{
  "hidden_size": 256,
  "norm": "rmsnorm",
  "rope_fraction": 1.0,
  "bias": "none",
  "init_std_o": 0.0389,
  "init_std_up": 0.0337,
  "init_std_down": 0.0169,
  "lr_mult_o": 1.15,
  "beta1": 0.93,
  "schedule": "cos",
  "final_lr_fraction": 0.1,
  "batch_tokens": 131072,
  "max_seq_len": 512,
  "train_tokens": 521300000,
  "max_steps": 3978
}
Each number is 500 + 25 x the weight over its row's rms, rounded and kept within 0 to 999. Layers, rows and columns count from 0. Numbers have three digits each. The size before them is the row's rms in percent of the matrix's.

# layer 11 MLP up, 1024x256, rms 0.178, rows 185-221, columns 128-255
099:509472515468547510505508507516485460509464548513528467466509503517519515485507493515505507456519503528458502446514481519500471522453500508501434519493467511474487480529524496478495517550487552485493522484480474495510485551485431470472539464498487492497468523493481513514462498565483562516489474488543497471503491492496454507511530447503501517469462503509533484533529484521449465511468
101:475530519468485502464485485518506569452527522480478450534519512517555498492512514519492491485519496473530489523512463501479496547506501521461514519519520502525477484475488464401507486510503454487467490490540499512518548523478464495498486523451530477519490509500526479463544486484483458478558534511497470465510526462503525531503504478537494517534520501447514493497460490465506517492487
094:500519491489502525517468512488462484504491522462499504510476519492513496488502518502450523553503522514459470519476493504452468486493500496493522496521476472531492509457498510496489467506559549493525515511417455520496495461486453529516510490504521509466502519533467487465519501459517508478542490457491494497490503509494469455506501479471491449481478493502498493517457491472489505566507
102:503487511531489496507491496479470458489514472506507472483535504536530486494503502528484501461491477493465520508527532524494488506490505503505521511465502515470516526478466519498457492548460506530519498489518481488474495515512426465515499465507522525513516468484488494546510478505547514523491481524465498524494476449509496450478486531509449519523533487548510492440536499488520517509505
105:488508505511514474535467469518453517503488523504492486523539507513529531510479516516525497455499448491475516518542535495507522483492488488517457521518503513502531543465497530529498496482481500514518496509497517497519536525486507492461496464501492528506510482584543549466498491504501553473461438522516527506533490470480534481528462513465495512536455523540541518489514511491496445490490
097:496517506547500526493483474488472500487522511524518494473470524461562518473479500539495491481453484494499464479531480518494533503547510455509527523497520502481507454520470454529523505525546473521482548505502503479489497544519466480497505536495498471500482464503510496512459519505467470448494504551462557434497501515491495529469500506502498507524500494496542501490532478512538534500514
095:520493491495494451509500489486508479506520480501563475492512524524464491485507494479502514531562542478515529526496533518458508477462458500473476523462572505495532488494486473525518504485513488500536495489520488528452486512537503487498469471450556467438489501489507503492478489510488488517525481480530466561514536467488481482495526481522453503504517476475498487478532523488533543517469
107:478495498532525514462533480449503527479499492469510481510463477495479529490488504529470480497452471471545509485466556515515524454480522479515466502514463462445504483526486544494476464509489513507569479491462463462534498496552513517445481478512508504495530482458472497513512552508532503530454535453465468520538548526497477502477470533464498488482524495507473545530502493478514483487473
103:496514527504466463484440498479483490471524505517534506520518514491523510464489503524491499500537508512523478531488506518502515454510491499490473581528502499448469491493489507510553521482508512463504494484511503487467494495551439515521504528489518559530513534476430501506507500502490534496499527489522478431481487505518454513541509491461472551511497523513528497456486504500479533523485
100:487539506493521496493457494535496500570526512545481491486505514505555513481486497541493492487501543505532452489495523494521479533493514500479519438491491467525485502454492487494501516475482497523512522551476497515509482520452518518442539524550498532508547498523490496506508489513460502475496495536482528517496522503501490480497522458485510491490460496530495494441474473528494499480494
099:496499481511521465477462506472486484505476499474508495495513476479457516504466534477518524531453545485499540490496476532466524526503514520465492486524508521507519515502460465526506456518496503493495532479478510447492457427502482466528495504533520504488514519500481492500536476528473454535512514506471488470468464515570526488529507521491485456506506490458477507509527503522498468497471
101:536502502534518489486469524511487502508529481488489511543501516500516526505518512479511509469486480490504495487516461496465479508505502555503485500485479515484531455511495505482518486476539562480501495500488473515499502505516533540499491503500473511488549473468481516542502463534486497522526533507520482461486488502482505505510493481479518535504521498493535467543470525499458496482524
098:504542523482504489524483488541513484502553477478548514498506504540545465490502486488447513470488539525535537509477544512492479493509535492493477535454525508500501486452532515477469447476489495498479513491483498506505483543498464469481522447474488453519513523483505445547494503504498461525513475511492513502530522504517509464492473526534520515459520571522523472471485502483514539498485
096:495534490524514504493487470470491493505503424478473514516501487560537470445492469489504490481494447480466536507516474488484485518493521491510454502555458470494511485491457454514570525550513524494530481513529509467520465487530487490491477476454557498540488518479476514516496497467488483488513472494522519486495499509517530490493545543528479486500498492528496512500496471506467512480522
096:526513545531505527515494521476471537500480462511507534498532467479500504503507574490534479512481479546446483487574512491549509496527501511543502512511497492502508499488540506487498488467509521531476522545537510499571518492546485520472522501525515497591549490519496487454508485520503463483518503503470475490506520522455465527454485551462511539507472498517516552489512479472508497474499
106:479493546513482487479520477536494492495513512457522533507492461489455487477494511516500496520498507555503475436507464479465537513510510481498482521495474476520507485498522482477458488502474461464511509522483485489479465487488467458508462465478557501507499502516487521501514518512525474568471468472514521497509487484483554460454563505534496529525483505490511500497502474489510525467503
095:520508514480514511469520520543491502515502499511534508546504515459478459502468508483451479466494510514493525506479489488503537484518492495503482512503471467491507488496472548479489476496520500526463422518511513466441495503485499491491486460479487472504494497494480495515497467517474462513469484505468471497512530532506534517504506465532540462490510506530522465493453492541494480513482
086:522484465529529541513475512481488495547490477531509522508465512464454527513507531511508514547562499500477505484531461531494491488522479459513511512559514540479458483509509527524518519484499495467523505516516542522513532477515507518519513486461486489501492471503466472519486480522471503549492497486522526517472507515522502478427504482497533496478474502521485538489512514523506484488513
101:539525469541493495482462512545462531453475521502488492500502490504469490485436481500472457504474493519493486501484552499533499493506522542517540524484573507488526557498475522521487539523504504542504489470484488514521463514513535505478470546478517466476500519482462479528495490528454469492497486483488479517516492515516556544437486490556489485506470488529499512486523471507502527485486
090:532505516458484518494504513488464492499538527530518488498483500535516492524457517430505529478487540478484532486555505491519488491497495476478533534526522539460513525494524496494473526469515508541509539482488465512475528485474488510497507513415502518492529501485521511468489485512478499482559508492515516471503548509495499494496499473498548499523457449471471502511474522500502521516483
099:495518533527470506490486475484536508487475498476458498505491482540532521478470490556526525516520529480449464516506517527493436456500517468489525487519480487471503439543503498503504511543499503476495504519509519500519503490530458533539519496503518460517531514501506539464480543512488550511426479489546562482496531504526510496578555518503513495524489523466496537542474475529466478485457
094:531511502514526471531506489481511528487524479491507477480456469492483479460478504452474495520468483511493470538470479511498486530477510479479519521484489434542500546490479521502515507499504521527500497462540508508511481502457506515504471522488493484453478516480513520491509488483541506487509495483463470494474479481494480497528524486507519475472543502510447519490518515533453511518542
099:513477513491457505496502501476465529475499503550493555507481527559480503466491506478570489467462502493588522495561484489480451511499517486473511527498552484476459498448504514507502536502468517505540504475518502512487494486513529550493504507525493463520493498516483530501531471494495507516515530530516485522482514504511481489511513469504528502539508565486480487485509503535487478472503
105:529452493532512515496461522491496494538482495531511544499543465495533494551477516518544517514520463519502485505493523522535543511501538490494515495485489493488517509525531529529495521491529542512486488495535508502453485474489497494463480550519530511530482481503488532479499521489492465484522540480496472470542493543502497529500461483529531544472511449468487507483508470489535433501523
109:481561511530498529513515497448472466487488490473525503495481481502513513510520509480535518450479520522513459477512513466451468529461511518442517495496510503494504497568510519488527484457510547501535514484508511448481483503497535476503498486495532477489488504483511533540483498478481513515513478494531480513472525485528498506483465552510488489484515525496438550473487513490546569441514
103:484526491509520513484498525552477520503516466459508479539469506515471488455489518495550485544504538499495535541474534486493475518478474523500490518517534486532530477504464474495535487459503488465504448512540534489502460492506501503503526557446538505502466467517493525516564499502478511537456515526522509500501498517522511553538490515495454462524532506545511476490490505510553489488488
103:484489493501516518520515515548470498480519509500499507521454543472523489495549494480526536517508523527491549503525478477504519506543504484531501509531474501487468514533480545460487509475517493504493516504520508504464495483477481490509476497507457447472497532544523485513527514479495443463529503485467471508457456483491502500446468537468464484529480514520530502487481505510482497474520
098:534531497531489531479492494501490489491531503501525467489480523493506496488578556536490476505524534514492520505516492456507512492473510495481541505518508531525466505496523556507462510546497508533469476542483461565497494511451508536445487481514459452523488499531495448459477520501511491519527500546469470499489478449518465495484492496502521535493539499561502498524469457488471518466535
104:477491471519483517451491512499495523564470503492476481475518421525502473495529492535495514475543506515520495475465518482486471486514519463533539514491485507532521505470538494540543470506426513502489502560492526504461484479492503504474527502494490479499502510485533519489514474524478489524534506522525466484512503510507528507448546475515499512455522504502515539511480523509489497493511
106:481502461490539490472487501513515488448508500516533426480492510506517505471507500502478515483513494483477491531478469515468470507499482522467487519494504495480469529498499500497455575490507495481486492476481481483503513508512517482516499506531483524462505492479479474518505522508516497519483530477517479454537475455476478479529491512519490491491532483528499478480484494503529535482522
098:459506488493545490462482492470506556509518456508486530486491515538519540528505510504515510490512528548471537515483472496471482515479505466504530506492519492506525485478503489514411546514512450495470496554470505514473505523487490515455559504504498473483499494434516502482489468496480506447492489519492521545526478526501517496492514522444480486511520493466472531535517517478476476475490
104:496481500444531536523508503493490475480510491476479509491530497528478537514499508500499555542530528481494456536499515537473520500501484496491511476511470512485549514487472495520509497490452507525455531548500547484481482520452497502494486509517468454474466511468514539454508476477491497461492528487558467514469488459488511482479501520543466497444486495485475513524542514471532489460464
107:513475509514487486541483464541492506486545522526533557533493528560502504496530497509493515525539520539509526477500470524474484491459547499482484461526487462491518509515470467545467501475501494466548520499520520524520510506506489544530490535526472538479493458487516532488488473450534504493536511532499502463501489533495553464514503483471487466494522453507467472493551517467453501520455
101:500492493498503478537490489475498529473494456441494548545507502465488485497499483510499491518529496498508477519497501452469479484422478531503503515520523465501482496503545498533491517520520460506535526498535513523441502528458493498468501548504513518537512518464537532531476509528528520512460490510504458521517521500510495464517480485503478559475542509515494478524516508497501493505458
091:471517443472541476483503525496518496504460503480461580434542437446492525539528496463460501495503479476494472522535474500503532511522482472475505483499484524485503510502490469474535416494507501512521511462496509514527452467514464497487500512507488498463496519533504521541500527511450484487451524452478510473525492530502507508484540510469512523523506476528519465532507492500493497517531
084:449484492437506484502476500517516522535488539517497461531457475476524521532449441503492501509509489516493492477472517556495475506495451507489483513491496545533521506515514520519456506515458493515495514462496514519548505472493461519501478512493512538492466484493521480476532518531511523463551513482500511486492509515471515478469493480474497517532487515476511469458451481486470505507497
097:509489484492496496454542516509553493551503492477525470475514467519534537543485548473505450470506528504510488484478509501510466471478496475516490496495507494465502468505552504550497480487469429530489527452471491509526497502539504448501471518486478520544448556463505534510490516480498508482528526536471457473538530496494541517523503505509508512472491503547484506463504491495521499513521
# layer 11 MLP down (transposed), 1024x256, rms 0.124, rows 185-220, columns 128-255
103:516474496477478556502540529519490485544493485485521472478546514457500509494462511486471479538520525539513489489510488516524484532484532511470539496535515495563505535477507496498534444543502495479501519523530531552523484490533476521490502486505528513501508496516526523530498463518492559476476523496483514542514500440493500505500498519545524518506462503506533482531519473491497459480552
099:482582491503474502477458480497505468497485491475489523497495540492540537473497486489500495486503504493481462512485517498508464481463507531508539506519506533518480510492506525490514509536491463469519497510516469448494526477528525549526506483514548484418535475474557495523533470525520523515492476488482512492516510501473492503443495500484463439520532472509532484538471444485460459486494
095:526538518477489522465499500456526511466495483512500496459482547524477462512466532502505459518495457486468464498483497504502461502494503507492465534512450519466479503530511540486497497502488483499510503544528494515525508522435495469486505524493531536443461499557487494518503491456482481510516457496482492521493513475545520475520492481533492502466519525503503464462527495491516454520500
100:511516518545505522463484558484500530529522464473476520486440486491497500491497537491486498496489504520475499491514515537518479510533508539459468512481447520514453506498510504492475548511484464462547504462487475496500487458505523463488484520503516490553452473463521446481521515533501430498507487505535447525473458488502530501547534505520537472474478439505505501469506504489509495466485
104:520460450489529477500495523533517484460516506475474504489532488524498519460506477524483486499489470479534533515490530499544534509516522513526518461490531473496509506484486519585527471482504532507488512465475479514481480473465531503519527506482502536480502500517542509520486466492490567516490509520476492530514516482547498508546490514482471459527513422493512496505517508496472476520460
096:472539485477551511502484500507534486498470534540436510480519482524500457542526480516528474519456493453545505488441500469493502455494504514482504508487499462519469517489504541465485479484517489511535510455515506522491483523422490490484523511529535482524502497496478493537537529471478490461530510511509484479488500536519511526520556483515509488448496470511525480494499472476474507500500
099:506524511488520527457473510451514477510491471493458577506489516465471475521520489477486442554455497492497501442463525508500500476539492484490484526495469491497479501509483530470558522485509536512440487505550520487499439489480453491503505510535466540484489526512507454513490510483501560480515505494462501535470466520483479497489490520507496468464496509515487542533472516513490504510505
102:521463487460458480486496511491510517515506497531495519496497460543487555476536490471521476480499501491532528533502496519450457497506500470531525476559529508526477491428483542501534497491501496525500495488500484497519477502503501538514497556489541524525500554474439520507481520500513493531554514502515521489527485524536502505524517499503473466523499485522473499486496493451484496519511
099:508518522507503505496515489498521500513469515452516512488520470458536489472470487473476529497493482482493477515504526495499493497476493514504497471506514541535488513486484506503470505478504520458546558546516468524476517458530522478538489473500543514567512491456525491455491540519485539487466498568514486486533511503487514470455498486485550448494527506500464487497468501487552498469541
098:464465487524534455471498478491536500485534497509523521501509500484485459448488492498491514498483546510470508492509506515498499492532479504487458515464517562482525519485512501499523505509475486555454528498500488476558500525505480488506524520536498514542529477546506496469514523462474493447493488486460493525539503480497497505487508536542477497494530472508550511541535523479477468507506
099:510495526504488509558527496480502474533496514443510457521518478495509519515519482479458488507492538510512511507529538529479543487478451511480524428518499503525461538517492515490527518477497504500479482535496494498493466552495497514494521453518446496524508503472542512524515488491508500514491472443513478498533527498504522498546449510495497504455524502464502501520495504450500468500499
100:482468520487477503536530496522479488537489483500532499518506509491474432484504518503465504512449482485480480516511515525481509561479516535550449517521495465532489523522459511491478463512505544481515491492481494512478529507497451499479480454495540460468508505459502498526487495523510538481537439508520445483535506468488476544491501490479514508498486477514516505504534439512472523544481
098:504513528533473493524476504522490517502474521466516503499482514471453538522489501523560439503527471547482469480523480521516516491534482504503511512511485528469540488499498503487521542516511476489485478500553529518497524482452496484536508497511522535591524451511500496481455475476536506456519502507510491532503479475514506491503510502524504508481495491517468501498522471517514501488506
097:504520513519499534503491497539533489498503484476504485487499496499528540480502504497466491463532516519497499468493484483484492470486496497485531553487539512482512519484518511494498469496476502522516539485494535505542472488482553496473477493511459467521474507519541501468471471516511523457469506498470484492488556463460510503459523428524541517528474498490497506491521481525531506501516
097:479546504463488535491503534489523455529588457472535494482492564502475499493468502510472489506494532492521518491467536488530504556573507495531494507483508501499488549498478528483508495529481488493522472489546493501474470506462507515493480488489503506509504504530513504487516475460463511483542501533507495527497501522520516514499519457485505530507493536486495509498533509500558503517518
106:501481508479500516491471528493510498531544535499500522524482498491511515502500539519472476504476519475523527515432478483452513506535491537545509483540491483504491490511503521491508457519527517515507491499515503469494553422534547491495474510481509475505503489489494475507514491489497475478494484476480487471523488491501516454530505527530514509513498508456493500490536506512465516537512
095:466448452490492509532512478467498509510515519457499498486487484470480477489566536488501485504549496475466454472480478497481478512510548502501490506466472488484486462506508515474499501464513471500490520499492524524523499478508498532527499504471477502521475547538488506489554523475497469504523480486487545475506487477507517499494500536534432485473504512467521461541531465471482487504486
082:506540502485500496519543482525489487487472462435493510443508464528523466464473441507496463477534520484482485541512487490530525440537519441510540519476488475528479571501501470527514502455501470487489476481463492480469494524533456513475492490455536483533523495508505503481503510498472471531483507553514496492502536546465504507476543505490484539506445553504494465518506467494518494501503
101:507501527471482517487487473468531507513509487489480488467490518470518511475517501473472500481513526490492492460543460521455513537503530513491514496492507492502528544459535514479512499513452477538507471497540531541499504479520510474509492518531496476481486518528517495456487482522544530518488461461493467491492510498498448536469506496473495494494493505486524527467497493513472487498491
091:481472496484518503520475480509503487512490506492466476526479511520498504498480504510497550494560510555504512471511504530503498527531475506489496509512480544492462506499491528532530489478509522487483521524501543458543499457489476500505530478457449494389512524446519486524539466522509532494478472525467503486530485498528550506530491525524491486472525465523470513539507520469460525508479
100:488509494491518514579526467500495526509485482482486555500493544505498503500479510518493564457488461474503536522462536471493507470483486485544479524505504489506488530439546514528496451527491476492492495480522446512435482507522487466486473493483500474520495510524508449505495464520509481494509470572498526443448507521502544496518485493474476505451492517466507485452505502504511516501502
096:554462475493509502476505513525520524510525512486473502474453489476517494479479523501507492520466483439507541508506504475497546523551467473476517518525527481528504488453486516508506471502542421489479516539527525526508463518502509451505464528500468473470482534541527505533471493515499436481545544529477528474500510503500494475475539497482547509493529560528513485541494485511499496483512
104:521430469453465471498461508465509525476508538470500477504459551443512451483480482475492479447466512508525513511512523488471487566516481495498493518476504507511526528478492485493525499537532435514521466488470501478475511507505503479459506499544505454509492490497483509520499485508509486469511532559473459463465471490522454488481522514475465497476518522460475501486471511474524561511526
101:488463488513566482475511531511526537464439506508482509511472497489464492520508461484444491503473500527525496450549504515519531510501538536541466505513491490503528479456502547488500473492490491450506462461503520500525505531552553485522514510509505522486521513492487476484491462515490480520488497500475492497483524470507508480485490531474488497534494543510490522503528525450489499488472
105:510512478493516539494507487495466460497490515533473508506470484473508510469505508459494513479489474507504521512510560530483506526477514469514491473535520497499475539484524538499491487486464490522516499481476513479521506480507474487457493533530510474496487457491505465544498540510476523489468475465493523512543531492517479536496504508462500512491518503482530521468488490473504455498467
102:510484496469501486512418477498485501494531506525524554507510483503544520543513527492495507479473466485491472533522531498468495510456479500528504484473466506496436475523536545520510501508450488548501517496531516503521467510453481521502563493519513495457494520569480487500497514482491503483500519472526556473471520541470508465527524470484520499522479485494502505498510549471527500495484
105:489517493457450495478483542495514480485513473508498516530519498478509527492467487488532498521483492469502501498471477508485486474521524519531533526493495537491549496463502509517485533526506484514464537491490514514539475504504519493508552513487545486388544473490486502508541495505540511504518530545470505481508490499468487467510508516455545496476512505486522503478502499513531537491511
098:503481480510528501561466487514508540516539502498511494498524476497534480488541519483477527495503491470486509436489464475478515480521524474479510513483477486515523498535462470522509543504425493503499530504456517488500505505519525488562520499444553515493481493516498487546496452516523474488479460449494509515496488495505489520499482447500460488487488540543494497512477549508512529489507
107:499488532546532518531494469494483486490468450506513489528504462489509513508523508513483513534473524526475528514502503486512474490483513489455503489546479524472503516504499528514475527482525545530465482524524451485487521480498470490509519547492525476539525516503499517473503518523517557474449551468472485467507535493518435474456534542482490511544504514500479471484529529484527494508529
105:500501491430470488506480472527513532479508507524539505495487505520538529458500506473497510461518525480497501533468496508452530500450492477519519501488474477494522533534522484506531483475491517524531504498507507525513484495482523455504524512486457506478472531530503458492495555506545473459513510508538545497533503466503471521492513472469484506471508526517483494524495506461449509487510
103:495452467530496515522463551506501445437530475487478513511549501445522492455453521446486521513552507525521485466481516483509498544522491464453484517454515512505478516494493510505505473496530498517469558516519497513531499513491522516449522495471502495515493485488502521508497522485542472458518536465489458493487525463531525461497501496528488492512498478493495528522497522518534520553505
106:518503495526541474543553509503499494474475485453501522512435545505478469491485505502520502506534512531461507473526526499473498519535473498525464520531490440454499484477494488560471440500470483445497540460540531485481478493505498449478445513504500559525528514529503536499537495536506486461527463523490506487499479527479492487496464478456460500451531522509484506498488493517444494464476
102:504496512494537472457528527508519491529532543546484493455515507515477452512494523522490524535522534474513524492554490475520530522513549505509534535487463479543481502490490523549511515541509472518504542478495527517481483478499499492511476546466506506467467512542512512467508488494525481475483493533528482477522506521570479469505507477508514523556469464507496518465527538483490509488535
098:482491515471521513461523513520504453504485481498477478499518480501532521451514520494545467533482534548491484517541531487494479494510465487473500472490493500482497498502532524532542535508518479501527494527485499513523548524543494464446504493541475469528491518542519478521458499490503486491531542512505457469470517494459517535538523475511506466509494508475501535454489495537550520493509
092:505509516482480504522521478512528508515532452500509501546491551493529507526507516500519468452471506504500524514486483500483504491501488519483521493520505474524442471488471512485483537525467526511508499483487492481515517513532523517508508494503505540500518554472466505467464443538536496472513507575511470524493510506463513519507491472493473481527471546467493547494510529480480501546485
085:524497528525457483518522528495483490501448447494551541514444513507496500499517479503509518460518531518544523565500500472490476492503506510492500489535498474519557496527480481518489452466524442484490487537487473480503506541510479489532508500516495478444497471512515570532495492535537517521500492512487515499474513508520536477502510480532500487509488482493486483524520501494479489513487
# layer 11 MLP gate, 1024x256, rms 0.166, rows 186-221, columns 128-255
097:520478514507502505475493538494504460473505509527509484488508523475533465545542495488516527512520503489515529514500454548533552510521491492490541473499530461496467499569498519476496501534507495482504554505494521494466491541482515467457499519483497549456514475540493487472492507524477530503484523521523497507523458512450503546521499536532500500504476495500496492506498458484520476483509
100:504498487560491537509503441474512518531516484540463505474493498460541508454484485488515534483539472495501495493479487507511508500496535521504520478516484532557523502503477478466511500494512543498460543499531519455489456486512506521502489494501509486486519497479524503544492504488530484504545494501516467500515529421476495506514470501506497490533512453501542514534516493471503478536508
099:471488451499514498464500539519440519534509511494476478491447490476505545502504461544465484549521524502508501471521508495480560544470503518469520513531513508544487507494503467492514499489490439513487482444550503480498491486497493512495512486498527507518498494507502491514508543518490485518520496520485493503520461510495507530491506477460532489512460497491553499502519493516516532488537
104:501483517494522486547478457543542479455504503517481489477542535487476513524497494477488508508498472457519541516517502537511518508500481496484523478516519511537488532489500489509469511510517519483473529490491457443515453524500517532508533513480452516444494500491526522528489500460482534468504508471502517480469487465516523495504480471481491529459511514493526510476529522468514481457515
092:537489472521485489479529498472510515498468521510489487527484478492547489495520480501490480487477513481480461498504510499532485496483489500539453497473498480494530497519467482457489529502476492465498508491470534490513475474459484504481518448501517538479530494478528465502522487527504486537551508437519442497495490482508501523498530465527477454490533475534505549501529506490509520482462
100:527538531513510469460503521496521485432518488513483528509511499508533502531517493519502481533513524501450479448509494434511546497562485513511461527531452526515426503509484539500527526483490481506509519462521502487447504479506451486513513521524556495522529517501458489509474473506522506528522480482542484497484495493472534488505538498476513495476488500491520526510456523534479526475495
100:498491474506505506495482496515506525483484519459494481523493526503507504467515519516496518486525517515503461492485500510541523520570490496465510506501530479532483513478529526477486519499462486497464520542508509518463516492514532504534475547491506521478473452533513495475535510492513450480500487487512583457509537441503471519513544506500479526490531474490509513556482495538498483461488
103:503550521487485500509480466488540505510547514495524560527493513512527506505482503474502480528527521502493486514486477493471452503512518536488492503481495472511485524467512498499514492451468514468518499548482483546512475497451469537526511482522472498504540487469452500485551491521449564482508540458533525472492477523561455510496558471462526523468521541521572514504472514484512506516496
102:496537516470557494541515482524531500516514538503470555491488515528565499456551520571508493513523498522532468580502469531478469496483527457517483463467499495491478535487503503520512529482540517511448526469506468494505492472535473520524478534516472512462511495515481509476438501490496482507477478478509545489486479500509471503454492528494497532512526476510481505516496457529431495494460
100:480515468529563499516487532461512527544509471544514484490499484534463524466518490530514482533498495566499510447520476441505485523512494535457482514508456495529499549509522514500484490510455534478518519465507477502510478518510456475528476502516502509485507466505478453509517482479491458530486499536514479515512519506483484495471486511516518510490498481440496482515486497496468498500527
097:476491506508520493489504484464497561486454492491507468507502531529501539489552502464514488531518512456468525528521481500552523509497491518506514489495524470496520497482483521485480525514464509465493512501542489486496535490559500502503488481493498491466500522447489518504497507494497518546521491513525496520502480445514455523509517511506472507546516537514526477482499542453502534484514
094:535512483546505468467481477507487521500501449486512493549484486507481542533493516451522499498500472528492518550509474505500471519490550506496472508459515511487515500520488534532488504514483471496497506506469485512508515446501478473489506511487502507525519489526496535549496492490466472509530486465511520462494523489511522501534492460536499514500506540568512465479525474525523506511478
099:502487528460495556521515572457516515505462510491438517486547495497473477546469485524500486486506538486513449493515489516527524505519500457444477470513524496472478511472447479508463487502515470468466484536485535580490503498471505535501505507505539525478476509515479476511523494510487541529522495499487494491503506478500511477497491510465498501504523505500482497506518541492490494539469
099:509455512471508503575480518492480532534528520512482545550467511531501482510531517491476507514482518510496508474466439485481488513483482502492516506512510502548466502503507457521460465481492513505482512519483501535513470509444471517542522493509495534502537503514502445559508489498468537549542504479454509504555492507518468500531477500463490513530466501508526460498526496529511478491498
102:506484492513491479507484550438479504502492497512497468472497512479480500484482491500450530539491477497490499505548561505501485505500474454436466510572490510489491477451467532507496476499460470540527473513507483509496532506500475480508506527534485502490492470488518453499498532486495543486499497472512491503530474534475456524501500533435534528475475485507510480536478465538508508503475
099:464469525522514503494481460514532514521491534496458519537505527529483492511527462523479513480477481488492477494508528471487493525455492516512491532465531490507551495523490485486514490518448478442467553483458489499483528448519488490511491507495504494494518477505488466518510524473497528502524500519503509453557565487529542471506507497500495464520514545517513513514504461440474452540474
086:485474461529482501470482444514491503513478453512552514504500463528500527511465547510494486470510532508469496532496509498515486488486472478464496533512533481526460513521508488532497513496463498483466507451492471511551480492490518501478491515483516485531537496515496513490513463522464504547503491495534493497492539474505490534484523519501535515522462528491494498489535515494527522511507
099:491489501510462513499546487514474502497477540485416487513490491523487496524478516477531516461490501521499547506501566458514512451519494519498526491502528495491524534514537480505515481474479499511484493525516559497498545516493519517495482498495503467488536548527486511520491521501526500503523473500511480555510490526504496495453512485557480475514458479495556472548528530511487510504468
094:500515453561519476534489473503518505466502457511483477481531517449480522463477491471472565534550471515515506516535514488514477536489524539509457525515492516490505510492485496449483486499481551501533454484488499492553493482509532455536519470479496503520440519519484517546519520520551484515457480493509538517515517529491496468469508477522496482440514503497503490459482531471486481480519
104:507489482527492472498493468529499482512502488502495505520539496463508504488479480498502496501534510481513529492538509537533533529485491500497512485477499490521487521504525490468506552514485483505452529509514517489572510547496483461507534458497516489516507475490502517472486470502458483471557499501474472476539508500484545495529503513507497500485525481530438548519479534479488510508454
095:501476510508506509488512438530530457457504525496500454494489518565526488499510559529501479482497537533458500480519479483505464523503504521474499498502496461525499468503488493508485546495517494465506473479477483525513453478475482489518502497514483489514488474479486521463488531500451478490486492512488544498524500500539543488486557479548494524460535483483480522512525462520468508442492
105:537439561521516503538558523522503502510488486525478506485494486531522516515491540527470544489540515475503491463509506538475449488519519514521510519489487513496487503498515509481520555516518504494469476494497494515482504492537444494496506494464543450449487457517498495501479483491455535495489495498525498481526503509529497486538521524450495539480507475472514504539506477471495494474480
101:561489503513520508497505512497476481430505472476549480470507476522490453513462525481474486503481475508504508511511506512481536454477502516459505518536484509489521473471484522469446492504558473529512461476503527539473502480486518476517524504510472491478512451501507487462479521479518488486495547527489513484499498496467448486539460486526498472545473485480473483533477486501484502504476
102:537507500478506505514497487500464494504488482475507487513459521484447504503475475478461521500548479530510527493554511521477473517475523512516514515508483479513448553575495534481489512527480513509517473500502472493504477497502514538519511506477483482503462476524496523526503480469470475510489482482518480530499470497493480543510495532518514487513426484488545505523497517499556527463515
102:524487506546466486467478483510481536438477509535517462467508495486518491492490493492486469478465482459547520458484504496534494450528545532464514506567443526473436528482527464499478455442508495533482523455512512476505511493453487490526472502520504529480501521469445478496538506490531510524495513535483469493482445514468478488498531458504455495498469503495498528488534511521492526531471
104:476530549509501478482520477511480499514510475436503437528497550522502500500515485547486499542495485521521514499493534489529510498532508532475521524495530499502495496512549479489512488527486498497526469446521488539518534517471456515528483469520537465498454522492485514489502528505543454524531478488533546454507500491494475514546498504445470487507476506518512498524501481504538492497492
097:483468531517514492508524507515459510509531514521491473523479483454510457470518461436478479508519452502523544476450480464483536541520480499476503479494451477441481495461488474526461512500463474528486534504525465531497497490515500473526517470531494489553477499511505480454509499468492533516502498514458527474502483488488498485488503513510477509465522507479477479488505460490515546514515
109:498509519471488477513534489504498507464500554489491481471481524506499490480475486481508485513516504458478494507520443502476489528519474519509510478496483474449491524491554539442541483524502495506471535454539540498486468492501486488529501450475493508473461519501504488523506466494503460500485460541490511510486500469494518533517490487535467494487478519482514453476493502476545523482495
104:498508486485478514530506496471495499525522513541505468452489505522487463496523466501510458518510511510533489470508472500549527477528517527484476541524516465510487528518518483490487445530533540492509467429482500478482497511457492492502457475486488519498580543557522497448506511494517513510493503502459516476489506485453512526516463465507490505482522514517454502481501500522528480541487
097:517489492510530529496476478538470486480479472482474447517459500463503520495497489551489523518525474497508489506508512493548506505528470494483505518479541516517519543483492490484482526557506520473502481537522540501482501506492530480530447500507454504497512519506457499529476483504558491489552475523577493500535476513498488471520501498528546490503505508525495519503499479503549524512521
103:537500484521548550521493539521502455459465445511503509504497442515498553512526490529502506501476485513504478511513458515524494505535504487504498498488505484511502567487518494501516504485455502501530533506494505499497473481489529483505510466519454446484502527526508484493538520524486517446499480463485497514503531493511528507483514518465456531458462504475503523530504494473517469497464
107:523516511465462522531466480536502503488486477470447525530486502462560498493526493510512500486523513481512476478505534476527497503489473515521514513490543522529498509519512517473510513536521524521491537577470513487491523492463511537495500525464492484465505491537495457521540487529493502472483499526488506485499541490504472532488507492500500479480490504492521535493497465483518456480457
099:514530500479535496474487464469493490495517483490467460500530499424484461516517512499488524510540475499513503519504509513514451524452483555504546490463512476474495531490524513501478520497517463462501528446471501496471481473495500539501512494541507534468513468527506521488496537489490478530503546488503495529458523539497448483496513517500485481490556389467492544526470505486518528525501
092:478488492529518466519468507461467514512536543541498545498457503519472478537500515560498516501466508508488518491505482512534472494492555484536448511497531544516519515494508496510510497504502451537584499521480458457516473514491487471519525552511481504500475499469464509465506503467467497504514495555512500520472521495475509527474496526527499496483495504534513498550520486530546532500480
089:505518521532528531528518514500489448465484515506469487495493516490518516474496522498502500524534474527499531525547491474484499495482454497508546485450484486518468519509523503526500479474524509522463461535472515502409506454516441514502461544490456483524518531495506525495491487497545489474483487523515522455510492480491487492514474494482578514500494517518437501487522449497499515497490
100:474538483471492525525533512503492497498476491533481504525525480463504541497451520466498470512488501555491488496500505495498570488510491507502513505467496450496530465496498540501521508542521504482542507486518483504491502493463499532500492496473496501512502506487493486458502496475500462473476480443513544501468505486489524489485492506466493526505555446485503497483531497521503434505489